Weights of a small GPT-style language model, trained from scratch on English Wikipedia: local attention windows, a smear gate.
Each number is 128 + 24 x the weight over its row's rms, rounded and kept within 0 to 255. Layers, rows and columns count from 0. Numbers have three digits each. The size before them is the row's rms in percent of the matrix's.

# layer 4 attention output (transposed), 256x256, rms 0.0699, rows 132-238, columns 192-255
100:113156148151100111115122163115156156124141122145090099103127106146160096115142132153146155070087128163089132133175147088138122121171156100142087154109135068122125152104109134182139112161077139
101:110079156130142141115093103105117115092129147115124157085152158113130121136136090129127121159127102139108153122058134123122146141103142101127168141142128149118111137141153108186064107120136136
107:063147152133112110144154109087132171130153073184127125173145058183136179138118107108141140125097190098137104107112196126142120166163130180110142116149112109108125116138140118117159095163137159
097:112136130178099083114099108155099106102118127114159085097142121125112161100164145127145146119135168117150102105120156147116121097116113160122160106175112105133121112138079141132159143137116151
093:122125113094097169137161128153129088110130101106136095130173118128097124142147141126099169108096167161102126125137161143134109108170085118140129101135151112130095134155135141149125133129188117
095:130140122108116155123157151135167166082090100100142110117117100148143152132151130121120145160078149161108154128148088138079108124175112138095124127182138105123133104144115122132135140078123131
091:140099107112139131098099145186140096082132102127139142095139112081137111152118122114142103121095089129139139161138131106156165145148141143110143102151098161145074107105126122124143106111126108
103:107180125166097122141135115116122141134108161160133104121101090142115145132108112107121126097120151118179126077125183115127101129115110186123130107104115083149121151129113141148125094138136141
085:124129147120145117118102112114104144130150141153135145162154197094125144117101104157148161125124102133126132123116078132116124124089157154142108127156136140145160142171154078137141144142077116
105:154120134137145105108124161144185149113113142129153141171115116134129104081113115139151090133122121135137145191106130092153142127133141141148087109163089148145118134145129131107122157161152107
104:132152109124099150129093134173129096110127145127146160108123156115082142126122113109159113116140077133082159114102182176122155131101093107135140099136177141141158111099154111189104138124117090
094:129121132098147144155131110154133151155115139120084142121133113133118147124159134124064141118138133168175150152122150171149169133105128133139096129168155146117154128179189130153108098111148091
099:167131183093099109137132115103132133138139172150098139124140112083152113120139151178141141115104155150102138138076078123148187121115110137116124121167113080126149115106121155153149160150090126
097:111143119111119104137155151140154097062130132148143133176171081131117126121146139143126174120171065138127137132156102097127105109161127129102129150118129157116151110129122129150119162173113100
106:154116116133125102110147127145126140134101128137105153137158130146129068109091147126147151149094102150113164132167099115170119104099128134119098124122127126151112137122158149102122153143091136
094:124150125111100130112125147126113112124137157167128100130112170119123114127155142121111094161097139139104115135114166152120125108157132152138194147114096141085129131133103114133093163124108120
092:155143114121151134145124147107130149145148111141147110109118115087125147137146114122111117183109101142168114140104148119092155149133150175125166085118136132111115075152105101127131142168093112
101:166120129107093120122162130130083143152115142127103161081154136157103089109141136112109140120174167145120122089131147184149113131134113072127150154108158128142134106141139137108103142158132123
102:170102147108119136128124150129130112141119114106109146140066130148155164179164135066118140128113151147154138141100129125125104126120113125124125121107128129160092153191136128146134108107156129
096:113127132130114105121168167102139110144143152092124090154106150166095132092147115112088112125147133108125107130147114118103138147111159144117145153150119155174116184127096099171141108074165132
078:118149137151092142111114122113127103202123165114126164132110144095146104135138131106173118125135163121126089141107138124126112116104169120121166128127111146108139129115154114118155100137121143
089:089130142133095168096087134107120130129125158133115149112162134111108126126141132117184145164113170102126140096127127117102157176125128169121115119160137141148153102130140113052154101120094155
100:141109147126134081142125157133111104111157114073099148129170090126156124141077122134106149110095109134096136149145100148118113147147147096106138087143148110098108104129156116182117137141125114
112:118156087135125133136145110120179100116138114145149118153113127112130112167172152101109129110146075139142142183135115148150104093102150185138139119168098139148174108129127125102122095139124163
085:147129120129163120128081112082123138141159127139151175087138142093141119127078141139143124131154148150104163111071078128117130124157149110156139113147130140112142139150129134100139131137089166
106:094121138123157133129128132108119117131153104096139108153081154160158131108112163088114145108097122166098160162133084178135139155150153147132141106166095111114162169101136139060121139125131192
089:105130099133105162136146162105134146177123136108123106072128110144113119139132097116141118130119117103105135137125163108107186125110128156122146160174123168129122137098123159132132087159129162
101:079081156171136131142170120135126135122142163120149102139145115135124137097138074142123125154130128112146109177168114105134119109114095193095112085115161103124121132078168102130114097079117137
091:159131112125132163160095123152101121089141160132122164132159132117116094135160153163131146139110099142105144102118133132096097137144132095134137173157129173144111122130150129133147164133078139
082:145133119135149126127108100102145152139123091136113137155117185125131124154097138083149137135129141116084120101104158101099135123112126151111112127120124129165124192155132131110126135164120149
102:107106110095146121136143122171114117170121141127141150152099157126114103140126109142159114155168103127107158159132145181075206137115110151111092141161110191124149127090109150132145146112112158
074:107155127138133130163125113173100125123070100129110126114111139138130115127105095173127118133129112102121122129156113158116134111134124065125137138094151131125136164109109119110102093095140085
102:124120137108135151108117160103146154130149126155122088175113134145123138162183153117115124150080139149082135129110127135105145154118111113112140101152129111117136135142156125170058107119163114
098:127107163145157160123118129146161112124112132135137087121170100125135123147137122099115123141077148166131127094090145094123108165134155115133100099120107091123128164137153080136134111133150078
101:129135167120124115118135117124126128142101097155161133140095139152174130172064090163196124115130146082130114124187130099183123094137087166132122124158107100162137112112098136149145120105079137
103:130142147162126087108141138131140118126145138130129141128104123128152101129153137135147135144128165089116090106140096123184160090160133171125129110142065113090132132137100105128112143090131169
079:157152121142088087125104110130121098150116166112127102132070104099165140134156119099141121135142141112137135162132132143139155121099123102106143096079148166140106094123140132126083138138139116
107:137153138127111140135116149106139110125132121139096126177108117132150138092104132088124146131074139160110117148170135153091104110121125147155097120149119111122109179091145070154129138110147133
101:145109114107188106146112134179146122115141146119113169186120150087130114168151141144125139125168107112172112161103105153138107142108128078122104120113127147174109137139160089142103099138126088
098:131149130138115161112135161130145126076107103156138132136149097118137067152125114151117107117120108142130146142090209185151122145143122145146104145108150157125128131119132133124094093116124133
101:143121120167101121167154175119160152085117102156120069185129143126126166124109157100116107178121105097137116166142135156142167097134146158124124107127132149122098118128108149132113099091143093
111:092134094140158149104159122158139134115120112163095130111104124122104139135143149094147160179130111172119118119134115184077133114142134170096145151178147155132135110109147116124119114084101135
099:132108139162128110128116124091161118107115159147091125120111082115141146116128140107113128135105179096111137110099116094162141130162128131154135132128154127089148156175102125104120162162162109
086:150124151114102147064107183127165127126105114157150150098163115079167157164155144112172116142106136080126106110102169082159128159151086108146127107130132104103110076131122121139092155157127142
097:168095106151135101121061137105142108118148142125142149092124088129155162098106131117151107112126139122152169140136070146144119115182134098132126151140119144131147107121134122100119110133119133
096:147147097095085089124101132109090135149135146108133141152093123131143131107130168141145158089083134126170122122163076131100171119145124156124163137155100083091136154126157120093101167124129146
092:135150139143143132108142156124119136102155150158109128141172159120113111111135162160153144144111102148119123140130131154148136139115173114157128130146134149130119148079167105158125119142117119
101:108084108108136125118118107110146145138145103150124106091171148142121122148150156103122133144142159131133126112135123163147104113116135184173126138118138161122120134122132117107097115117139140
085:135103128131106102165128123158125148119110133118116152126146152109145124136117096151163159144161119082169126097136119147155171137128145105107091137108156166178105123094159116108112099125112134
090:148134120119121131093153149106146120144176143145132109098107147122200127124110142096133131133111143136204130110142126111135051123125127160116111114132141132123095142122096163133116132083135099
097:130119128151178127108142115155108127129139148130125137089118141178149137115120131092142123100128145099152093130120156154122126149116124152159089111117109132172109130133120062101158081102146097
094:105179104145137135127153146136143152156124130134096157157101113120136133128118094130092127121114170124140148151163112126124126102146141151138133116154080136119107144117152109105130123114129154
098:110100114153159129096143146119149096165146182128119133114118127144130091116104132115153148149155128128130109123155148135081151158089131104117142117131086126140110203104101170164155115123109143
082:163137120118101143158124098171128096111131108164137145080144085104136138129136134138122116108110102164116146124113124158144097083125134167135106138147144176122165097122169091106120084094122114
092:137110108118074122127095163151175129139109124116126126178101151127110153118145152124108111137142107118117129092164163123135138130055125076144155113105141149118134151135135154159098126132166119
102:130085166153140140139155146116147152128138111154115111153109145152114138095120127097091123173144115162101105102140079093126125115109135126128109125115190107122136137156121121140117102131127118
089:136076126133147164137104126126120141147130062132138141131171098147112115108113142140109122137142140153118137075135098127140093109161097182141119140126119111104148094119107145118146129111151152
098:118101143147111148125094137169148145095095132131159106122167176102066104089123097154138152166136116156115123146133088170105151135107151121114118140125138158140168112077117155124131136077127136
093:132185175097121136077129130120160129157112182128143084099103121122162141135134135132130118142120140103123076149094142126112113141089133141107131125100117118115152132110084130181109152121161113
091:120137079107113141079107118104123114168125105109139109098126137125134114181104100143128089159148146130178095137104158124152143124125121158136117122125122153118134137128132146102140115122179098
086:103148123128115128123167143095132125118135127119106121151157163145132146092126137142130152145141115108147121090132143098147136131167127141165100120114127138120133125157049113119105164156103130
096:145113127145137119115140103131074144094141132115104145125093107143117134123107136122135145189072124157105134133146076145139125108125147150116150113129129147107111122128121129084144096099127119
099:157090137124155122136126115098186137087121117132138141117118101092112178143116105167128111126096114162144168142066080107156117125090131103139096090135121163144133122179178165133135141140159136
081:112159080147114120138126083128126098134123126137098134158058162146145156141132135134138139100163153100117098150121105125057125115114128165108101123143131150101110149144116121175113143139124153
105:149114108168131097113113102078138160139107144112141105052175094116113125123098104154150166161143152143110145090108138149089092128123161099106114084102173122136140116136081141125151102154091145
096:075109146134153127127127095152100107120142158087126154144109142119131094141154144119147129163133162116154126139123149147100125135121089119134094143130093114095134138133157170113079139110170147
087:084116118172145145112143120078124135103131116160159118147126085125132132120157124136109100139113147142102146148113092122157114095113126160129110138110159140115104101142176106107058081112138109
097:133181139123097108177126089094103143081162148183101140161166123140156144106121129106146090131146156179093157121100133124115125119142144132155130134136133131115111140133128153143109164125145120
094:085138131120118111156141098172120096124126132122123120104119131142154149164179107130135160110130190114117144109159128143087142126112107132119101134138129157146147101124116126140124132063113183
086:178096151109150130120126119136129135093116130116099187092153103103127120121105088143109124137146123154134155111072117094170114101122103123135164147101128142133121090143147083169086155157094123
093:123135148139190084116133101101137167143151134141193128103156137110096132106071123149152107111186113152125144144139139152138164121120135158129125154150117179162139136097088147076178139121107128
110:119111115150060112115129109120142137137079132075145110095139094122124142121164101104141143076172108092147123089134142123146105107146141120141121092109125065126106109108113112123129108146118139
089:132120156158127105148134151126134125141126108109121124180079114162108089105157143165105143178104175126124086113109125115114141115137117143144132121109139069113113138161105120178112146109159139
085:118129165130180149158158137112096140132124142086097105145134135115131095132156060146142186143093126111121149144136149123094140140132127075125103142131133144166110126109160100191139093087147154
094:094091174123116110116122132132130101115110099107166112104134142118086147119119109154130146119151115101145137145134096136125125111165135108110163146116118115116105126103110124121163141115131112
100:120140144137123115129114103101100121100146122117158126179116125144136155124148128081093095136159144091100105108149112141160190167078124151165150084135163110107123129116143105133096106141139144
093:137070126120159120118140139128102088135089124104146118128097105146122167134111091114121098169134139107123124178139118117116148155131096135144136126152123128144106125107149119103147097100141128
102:125101104168141151172144138120104148114094109159126113165140132153131147154153121128106188109102147107101116089129105100125146165176128115145155118121128131105118102134119076115144113098152136
097:099140129153134126099147128100146136144136129171112098122148150133113136094133083111162087114121172158121076173109146147124100084105101152118124140094141113112149115126127120173094130135136130
085:121161126096165139103150104147124117134087124131138138124122190127165133152118116120155107098132128159123133152098146139120140146082133117145134137141091141184141130168130064135112129112126129
102:153114122140112106162114150088100147126133108159108146131152092120167142146110161153147174173111144110113137109125100142115109125175150108132146114146184123106110114134138130133153112136086156
100:134121137151125102107159121134123095115159157160125147143124135156121086101153159131156133108107118148105162156174104163142135133105133135123145141127075114111131160123155145113131125108121124
086:115160119073087152130132142142123127115147132143128158103156101136096119115116102164138107115130095155110157083123161109166145140173128117156119129171109123157148084111103131121151121133144194
103:148132148118104147105091114130112081088078130099125169076115125166124138095079141106120136110174113104151104122129154097150084168129126062118137146125124069167112146152091158156126122177136117
090:123125127045103162114130120140113153125151094130119174129155151089119141118132103134115096100121140137154125092104154125145132124145097146164084124159107164150170136119119120099126120151098119
104:140115106143113106144153146163126151089119127105115152166220139115146127106137172120109158123080073121139127122166067178149148168150126105093067105099148085068106136143130138148125191151101076
105:142106139099131124161141139108129149171110137099120130145155091147135116143111105165132091149162141151150139174126194143118123129098125060081128165088174134119114130146169177119118131120153090
096:149156091077180103118125158132131141131157102168131138143152100094140158119104179152126105182156126156170135153126110121129135162106140130087143094173152149088141142115109144136118111150113089
096:116116123098155119123130129125102144132141154133127137103133166113159081156125111154111114097143098108140107122109149098160161117163134113154120107067106183145142130109118126128095118120131119
105:151144126132123139156090134094140129108124128104118130141068141103102108132123132130077126102097088136152102117107116074121118141155179106143158138090136083131129129124126138168143140117117125
112:163101128088141135083140163171165136151067130082102125157120141105137127113071125131116122118128091161155138158128110117095107149105171126130104145093149108140126122156140114114125220108135139
105:118141160103105114120158092139136119140134149105044093105111099176153145114163107119139128141102136110094121173111138115112145122113126138109106139121122082141138131146149117156134155152137106
095:156058142143125143115138140131150131122099108107082132109110161156129140124152131151097106145119095121110119116140082141141128100118122127150126147126136132120156139180106093134093132085166096
089:154152131123125131088136127088123165124154117134149134126158148156125164076120115140104140143149142175115101143089125125107126154140135161122160121157095090093151128158105130141096176152125154
094:125113120093154142181119137183116101125087159112115188137143131116109102158103121123145121168160121148075136121143093104119145148115112106147131144151115142143128120133131104103132136099083115
103:131152084101110161148112140178119085108118115130120135147101133116122113151137146155146161096112073180073161141169104136126118120149129150112127166123096156145128133090147130134112114071126127
090:149155141126134155150160167189113165139115127120106135129142127137140090112134103147141122094103156119062113149144101144137142115105146105120145160152103128116152116117147139129085148132089146
096:129099144105138110138107107141109139128119116113151113134166125147108135156138178118091132116125090144124161119090159122140090143117133116094135154086121108126134161151125141127113145157130128
098:110140115165111121137113128073136151130115111123121091109127133136118097136115169109160128079131139127120143102147157168117114129133154140099133108146115068106122156139065149134149129121141139
100:142147126141144141142161099138140143112123143082157173140172127114104093136146143122152116066134162144108153082133117144129143102133139129132104129089132115119095131120113095110171137142118111
098:120114097159109154122105155167111093145126157067128132109164099120131076132118115167188151116135143094115156118133127122133100095148114126153117128112109112155125089126117151075123136105080166
096:108168171134094132128140138140104096129109182142124136119115133105166131147130176124175159143115154130144116132143105146136119124137124085111123138139105094170131108092126118122134128130115149
092:157117118139153132141113101103135147111175154127112146127162101109196100110132136128144169081141077140121167130105129112106107108148129103132149164086111153141141157091114133140102139111082152
102:093119137124096146143121124118157101105089121133133143123097091126093153137142170074117115106074091127142171181140137101133140133121163084100133119169133110125124138125190114124168094129138097
095:119154074130141136125113156146134138116154157145135143121095129160176120159127106142146125120177153105158131114097146126120111163127062149115098100136131157163113157171095166119146071119157159
103:108172127150109124104147126096107158166150148121139116104099131137134112105115109138162089071137155151114132124122176155102108147138143136116145128120094142137110185116076112116143126097098146
090:127147098114121159184100153154096142124125148071136148123108155122130149148146175123147126079154118130173125122155165169078121170177123097134142114086166087105121127149130125121129167109142139
# layer 4 attention value, 256x256, rms 0.0874, rows 133-239, columns 192-255
128:155098109147114141100126143174146136149137151128103147089119111117160132150161149069083126135118088081115174126093136103159125110143151138147113119115150078086116115139147107128132136096152140
110:131134165127117169136130124112129118133142127107067140107146131214121156160077108131128125151104185134167084140148069106176106136126152129069095160148093139160118106164150134161118114147135174
112:092116098140129118136112100153083144156106141150144161125120115103102131116153119118090126135145108119068129109104146135154124107118136122123110090149131132136226111155134128134108125145149145
112:185112134132133134136137107150126141127165089130100124131134115122072136107178131124157069145138119224147129170122157126102072143147098116153128103107140122132060146137093132149141154127079128
103:096105148145125157145074116111103123111120124118154148146126125132137130149106152133113115120124104161147101205162099107091077121151138115115117129119141160159100134133084171111115185126144134
127:111107171107114114116089113127120104142101145121163128148149121144171119131108142140132126122114126055147116134140149131078161157108145126100132103128101124129113134121129130157115138159160123
103:119150126115165141121079088119146175070166139145136098141146085084104131131115111153126094151102129127142115097116150122158093129163138123104169089134140137166165128118149113163122139178141109
116:129141127134145150133147156136125121164125103129139067127143137109081113134113135130144147120132136106086114108160115140093143108136108127088091156129110126114106149122131109105142116083104103
112:154143098160122138129149152169081168104109113157168122168152111107122118141121117175130112145131120088095098087127100093089182116083133127142144182139090135125123096104130155111125126126106112
122:097143130145122152118132149109143098139145143099138070116119098120110123100190131135156070148113115080087136117161156133123116118160162121125106119148116112141148125135172112161181099100143119
109:185155142110141132099123145106108154120128153123111179113144102158132135071132126127113109160114102136140158136130132115104143153091154127100150145199097169172139131142097112151109108105132177
100:136141119140115155105136129124067147103136126124154122150147128107153117161095115095114108122119131141078113105156116153190116121129118132095143178109120110113082131144145154162109193108137140
125:111154142186147183110098136140147142114139110138156092100117157114145124137115141116153073120126103180127102154163105143104088105148141103135135125112139129120130103130092135138098129136104103
115:131155122142140152081129133141116134099115148126088165117167132124117115148110138092121098111137136099138160164117143123106108120125113130133086126141099099180091116118104143152111145154133141
111:104131107103159115128146135145137131153127143128136131109106137111124100107150120167151099130156112109095133101107178139177074095144151123106119106123171106144123099117116126151139123119139177
095:112089136108097133128148161133180129095130156110098170120123164173151171143118111114154178126124127087114150086087155108115087144105195144127160133136086183103178123164118123116105121142088172
108:130123111107117148117128138125123137125116123111120133120102141138147142114165124156085113127133106133143158145129135138174063129185126120119143094126146095132126122138147105160150144143061217
113:182128168083128115137111105081120132156154159156095133120150086143093132114094082109148164143148128116132080150165121122125141151134119145147117150131122148138067158104130114108170083120126103
111:083140139129117132142121148159127132114107105111162110132118147111169089125164167149101109110146089167154153172118107152092105117128179131146137110123198104114125127094102135109141117112132152
111:123144110118088106148134132058149118147127147163079133127149152114115089102123107141125165137139105104107140095137151138167110130134137153103162125167111133175121130082154118146150095142106140
113:080120115157106160105111140145144153122156164134090190134110136145137137119146126114093156128108129107128158155145143148079150144132131132143087129147112149132156113164119177098100114125124123
118:180096123115101110140143140139142129127124099103163112092151117131151121109098118176153091138132150153182106092118129134123131119117119134122116107092151140063123123155161133108134116089136167
123:103138125107108084127110120107134124166171119143142115139113092134106127131185129114121149109144148169077079128171114136072152143125145112181115088131124156123123164170120120122141086117083056
111:141113110119095096116131157145134094134129109125143105131119145092126142164117100119102186122132103083129134088146097130142143137086118162123109140122091127073146120122130098121116116084117136
121:125199123142131126130160159134169148139151147102118150089146124133105121134122134091128191126138150139126129146199109125073143143121109122140122141110107144164118108099118128064092156090108092
129:118143140094114129121147124118171108119146136108143160121120125095148150120146124124146133103118124144097133111074162124120111146119167133165151135150096160118175152122141104136120066209119149
107:122164130169104133141136085154083123126130138119136139104122075088090138101141146099133143126121102186122145163055116144101138124143133125143104139122161126151106148142148131099113146123190103
108:102100142067121147099122126142123103169090139088145144127114174137125151120152115124148148121113139097145114078157131149083105130126127109147097135124131110084172102126133144129118112126118138
126:102129127129114138138091125163116134146091110138121134158155125169095123151121125143113155142121224122143089134172147116118137129152144109134089094098124131105088149125146140093133122103141127
116:162146130111116128121127162152190145128123138127110147123153135133143126110149105111171170106150141128094128096113115116100149124115114127131123155181075128162160115119111117128135130137159095
097:138109134122116135121079122141112126110153123144198089147102129145136117156108137132178083129148123117144111103171099124136115063137143096137170071117127131073103119049151105180149131114131104
119:087074144129132140116103152137141097156087148138094199077127121195169134130121149113108162139119135112133105126140120123103172139134155136097096134146129145135102082136113130150092103130145180
101:123110156097127123132131115145168118129138172100109131101175126111116148109112083104152094156136135123147128097092142109150138137145169131107135144110142123128104099110136151097139151126100080
114:170139126137149173159128139151122141060125106135121126162116153160128120169064135127176130122133118131140138121134138135184141112086099129117152129105133141113131143134155156123134172135111124
115:124171104108152147122123138146133185125105127142165118104115113112115111189087158128168126122152123116129162119113110123131140100089146117134120144150158142137133124146134101090165106121184135
114:152128148108130113165128123070137127123133155110113113084171109140145100124109103159148149127146138086138127156145160108121113112102133145118135134119144148188069098148118127149160087148161134
117:120161116160146158123100140124182119102197124095175119118145136142119117131099134127186115126085134098165098131150134129127132118124145133146105140084167121169089143032163150136113116166120059
116:169104144116159104128148131118115164168085121128120085124161138134138112110118130160138152106141119117109113131123121129071175122143117124075119146146128124087102132145119132140125070121100130
122:131174109128115121095129157142169100124137143173136135206125087145146140097192134123168144110148115068111132082127160132149144135134128123141098160137107147152105102112155099181136069157141092
125:116113143120105181145119134157107130099104122166120130163131102210168130171162144145123110141151161143124135120117123134119149122116192097140111120110102146124138132157132139143112088146102185
103:158154104117153129111127177090149147165144163079080154077131132166142127116181138097125132109126149170123124138145109163106110137161145144143108136145145126138099121173120141124122095123116085
120:106169120126100152122140148095086139148088149157126169131125081130148122141109116118124197131131134096111116125164106131207141123137173147119136138165141152090152107115150128131125118128150143
110:126090137132136119131122118125097103135150136149098165120127110128146126125111112138154146155122097079156126102128210136165108144094124174102087172120096136151122119163104134109087099158123183
121:162148084150103081147177139114128154127129115114140126131136112148148142140138127140106149124169094164155150097131142120153119135089128152106118197129132141111088127168146101065135086142091177
111:109151117117144121129115111132114123091106104087194129075080096079138128155085150119143152112101188122114108153169175116136116118150136141140154101105149131136142124088127128090113130147108150
102:059151124136140157109128147120124136138111154078112111128131114073103131117148147154141101126121122070149162129158124144146143139134095142084096127133123095152166145148114097110125147114138162
097:094135125114158147130149112114149132216125137113097091089119137148125155106145123120147112126160121162089146095189092105115112129161154131125121126163161120125105155160148093100131109177107122
107:110153130133113125090100152124103135111160145123171113150094145109153129131128154100136085093130114099128149148142123133068144116128111144128101062092130123144122146085112118210153102086163123
120:097140138129148154129134138111153144121073142134116163144117154116155124133144153106073150148133137095130143160131155121086113139134118124133117106075160113154143142141105154082162125116137117
124:121132091119090096138131125163119122164106132163105130127134145148150117139160124154105155120140132116147160117060167130136116137135120130166169106106165132127101131141157124081121106144114077
113:146178107161123154107127163126148156064139113153156164126126123126122138140121135118154187113129118119148112100153133086140162137143145117146136121174128136137134125100105108140110152174113098
111:118118142131124118148167138149187096115157120118088165160156155102130099142125108147099161143094156121150146113102144128092115143135106119163144122108125124090160114116168155117116157143108109
111:111164091128100112112122110111175095142168130144115098106108098153117171110142104112141141115135081167138123114111144111160100160148140146143138131133118146132081146182138096133122060154082076
114:112091142155150132126126117101085140155124134110154088114120090177162100083136143141083093134112127129084086139202117174127135117165137135112116074126161139132168145119123165174159131105172126
101:120152144142119151127172135115115145154108174137061163082145120093110099141120096120063129103129156126128156114130115104164116109170147165112091115153131133118116124125128117091150145136138132
118:181139139137109125125125105102139116128118128145122161154128123139116149137154136089086133135144126175154146140141145115111143166129110126133111107084141157170076138128119138139159108129141096
118:137143134163137130119140123105087132136125155139149104130085116100148129088147158108097081126156109222118156132080147155092130130173120115136107111141126134139176150116112138117141145097152090
116:051095125136159161109129150139098125127114177165137158132087154106170098153154154115083132123115100106082172160112136139148111112128128140117127111137143113141166150145133145160093141136143147
110:107131160127135129111118128110173067073152154141170163169129122088138134108118122074172140127127090093112150145109167124108108138095124119142130148118118130168156128065119122190132089126161137
109:073170116124184165136120145150108149091133148157119111170147132068107128142135120153109125145148146116122154144088154127103123140098122124141119133159121127189135127137092145129097143191112105
100:145121100094102159129156114126123150103117120097120143132117089164103124114116140117097155137116131155127137126128106149181119149139150130103179127122148143082132121139134123087111092124122142
118:130081150127109129128122140136102168094094119150144115137134097131147144109142123125126115141156132159152098119115123116100182142100096134115088149108117123066136154183123131089108084047131174
108:094131151125112125173142132127130116120086107151124097131112167113126113164102118158106150127123156108108107132146100131153100110104143135091127158139125138155136116130121141151145144103117120
124:097104113157143100109172133118143106102100135152137133140129108064118149109164126101127120130163101153106184111069132130163107136150088132133091113115153124112203105075154081055137125119114130
124:174113144097113111134105141141120130120177127109142157122152131119161124120131114123158105139130154157122106100144100129106117134087111134136157143086116133132089123086120150159143124087144096
098:123133125147130094103101110118131146123159104143135146133119065127110140141165149112135137137142134132154121136134108097148129143133135139146157149106145113169055125109113113124109110141096112
109:088160104167109162118154117135074146144138129137122104139104111093109147122151110125136111122160080166101124125108097119198088115163127120095103157121125108141100090124118102143122115125113104
117:149119157096121121135091127110131094136183114120110116088147128164135135095122134126169084103162100175100146156159116145129100125179104141125119112119157113151145132163098104152188144081165053
110:186153131119108163126162141149094117136177093124116088146134109123140156143154133129132145146124141158142093091112140120170090141120135146134153166067153121072013113141157091134100094134071160
115:121158136183156115146141107131130155106112132134121105174146137093163118141123133139089127129168100158120168130143117144124120125092100122123134117137090118180082170121112104139152150106090089
107:139097090102135111134113093095138104134186095115151077109127149064118135134127112132131098126126095170143108124137118132122099126117136164137116060134128134123134143104162128136106119099092109
112:127144131156121134133126122115124155099108137156189148112092101136127123131135144063092110146126143164129156131129103138171150090151143104155154091139152141117133106072111111115136166141206128
133:179096143078110115147137168140132144120159122127130155131126125151139107133143100151169142140129152145166138100074125102130139137092140123173115143124133156108086117099139118112110076158069128
133:171115115173148122130120134140100133096153092126181121132094117127106094123091147128130050125129102182132152129134099137112161101131107117163152120133133099092129096087095125124136161116196144
110:070143095179110113128115140173079160143121122098102132101077132147112122105152128129091118154106131126108136126161108115134130115125168147151116092141143154121112115128130161135105098084131164
113:121097137146123061130090109153117101085094118102139131134123110136111114112141174107136089116151074120120145137108117120086153134120119137119163137141128113151079132070120107151114146105170137
101:107094139144107118128109135117141144100127092152140133108108171169112143156125102141153118113143087163163152129097098113161151111138144131128160111140141161084088112128107137144107130171149159
105:140129138116147150158181134125124064122166107143087126146125157130133111139122124095108111141121140128145106131096093149153093132118160138115119146078128107156058148137157151150141115112100129
106:126150153133148104112178147143166151143135090141129065115127168129125129121148124143181125124185109123146102132149131134095106125092116117130141181121112088164081109151109106125131106061117141
099:103095109133142179115157125133141098152069109109124152108097190164163113119101116101152175116139095160150138145142144168168143124150127158095111143091134119067178130122110135113154144124103159
105:112144095160143111119082122132133107136153128128165097102137126127113119150082132145103120127133115096128113118189096135161120104132086116108162126138142137140100129088128087120116141132084081
114:134189109111117165091136156120127162136098123127107117113156082109114185119162128098122142126137134143110150129094168107168145131146126112123100163166102148140152103150125110130106135183090112
122:118071153118127102133117105119045117124101147141109162153136131082113123114148144145065111163141113084154144122145134146141143130101106125129119096144098113144146117103128128138143177127132189
124:099168101086148126102153115129107132139167112115147095131132139096068181106149124099159140099115106103111143122112115123121125137132111128099113152152091117137213140121123119146121141146125109
106:120100143115139148144138094069120124146111160129086152093138186087128133113113106152092110129115105100129158089123125160152120121135095129067113128133115163152162142099099120123132127135123101
128:166097143133122124134149140093158091163102152125090112136159090168150131090163115132152112143160124178113111157135138135152119140148098126111128171118143118195078114130131126149121156089110142
122:122147135116135115137134121100145133134184137125121133110133112132138150137126111130151138174146110147137104128146153156125113162075129125097167140110082148180121159128146102155133097127082164
104:052114128156140110124162112147141095130154130198148100131093177109158139106115132093109159092181100125111168122094138130143135135163087137105138132137147139122093148153103086131082139186142119
124:129127129107142103132134146127120154124134117115169097134134167134166107166078136164130115121100139102147127117136122169141146121106177133116170110136129140094145123156148101134156119150199154
130:187148130099134131146164138099076119144086154108110103099114139123136136113094122099125157124155115166084114134086149137147125141142100167124172194140128107128125128124106130091139153125114105
114:126127119101129178143091118141127142163116146120148121067140104108099108128135133136139089137106177124137083125164112106156140107161136115122128107133163105116109127162183130066115172126121126
101:183142125115101182129118126147131126163124159146160108117131133127143114144106090097130145100134120118117125109109053108159152104141132135113109129168131147111103151117152135158126116127112096
106:150142093168134133156176163132148137110108113145110113106138133140134138146138106171124162167142145183125106083104174108144084135107132150135144169114123109136082097185158093088116114157079160
100:165133160124154115119126131126092104129166154125103134153166125089084128090092083132155109107132129171117156097110127139118137138107106124116129179125105128118118126083126141162103102177099114
111:127124130122113102104130150101130112131133127107179100157184122151131138138133145149115122111122115103102105116143155125126144138133142112108143158132091152157097135090100106136133116165159089
102:150143116138095118160149147154110129142102123154163100126137100132103125128129130171140125104155189166103135118130148114182109114147124091117151120127131147066101134205171140114126148165100138
107:165109152101147122106102125101129143151124126095066122129156117132130136083142107140140108156120118156111141114147130131107103118115122132157095097102158109147167114107127113124159116095137141
101:138121107149104159141133107119126157110123110174126143137146131200122106169147125156102114144149210155094133075139120148166126111118154113152134104139100136126166080127123129065126137149137114
106:122129137122162136136125099127099169142118116118148094164149116100116140094116117166118110102126130103161100131077125140135097112163095111107172132122155103126163116112126131115097200120132074
107:142138126060130107111105131111127109150131117125101107154161112114104162125129125133114138104105134159127142143119167150143139137126105139142185117090141133150133123120138114129150125179148060
107:166117125102129110130103167113139145118107121168111152133088158093162110159093137151109122120140163118158147115124140121140148124110113114108167131148095147109084110133136158145076113165057139
108:158108087127163122124156115143167138153172110111156062117121130109107114127133123132150083091120086063112141141095107120148097112164105134123121130095147089074177133117167108113133124106114105
097:142125157129126173126109113080106154141128132082081124076128118122109131116104111141154107148134090171144127099150173160061132151140136145127133158136127151137134139117115132126124094089072126
106:115144146111116113137124098111124120111111147179114141149176111077095135137146116102123185132131132141098121117094168120112109127137144095163165112129129145127140135130146096134137092171103112
123:145155083141096103153182160110145129122146140171136145146119143163193107149158132146144147136149116080171125110085141137168088114117144116127178127114129111179110110109150104108115140167112097
112:164130107125119132116112119079122150134096111133129112120143134148112146111127145149124175126102171141167144126100181123112103153158133114144177113119145136125125132144119128069157134169124107
128:122120137100105147122159166132095148121105096089128105146123132173151152126138143152067128139114164116158140132142126125131123130156144134101130117101139122068121164222144127087145108122126187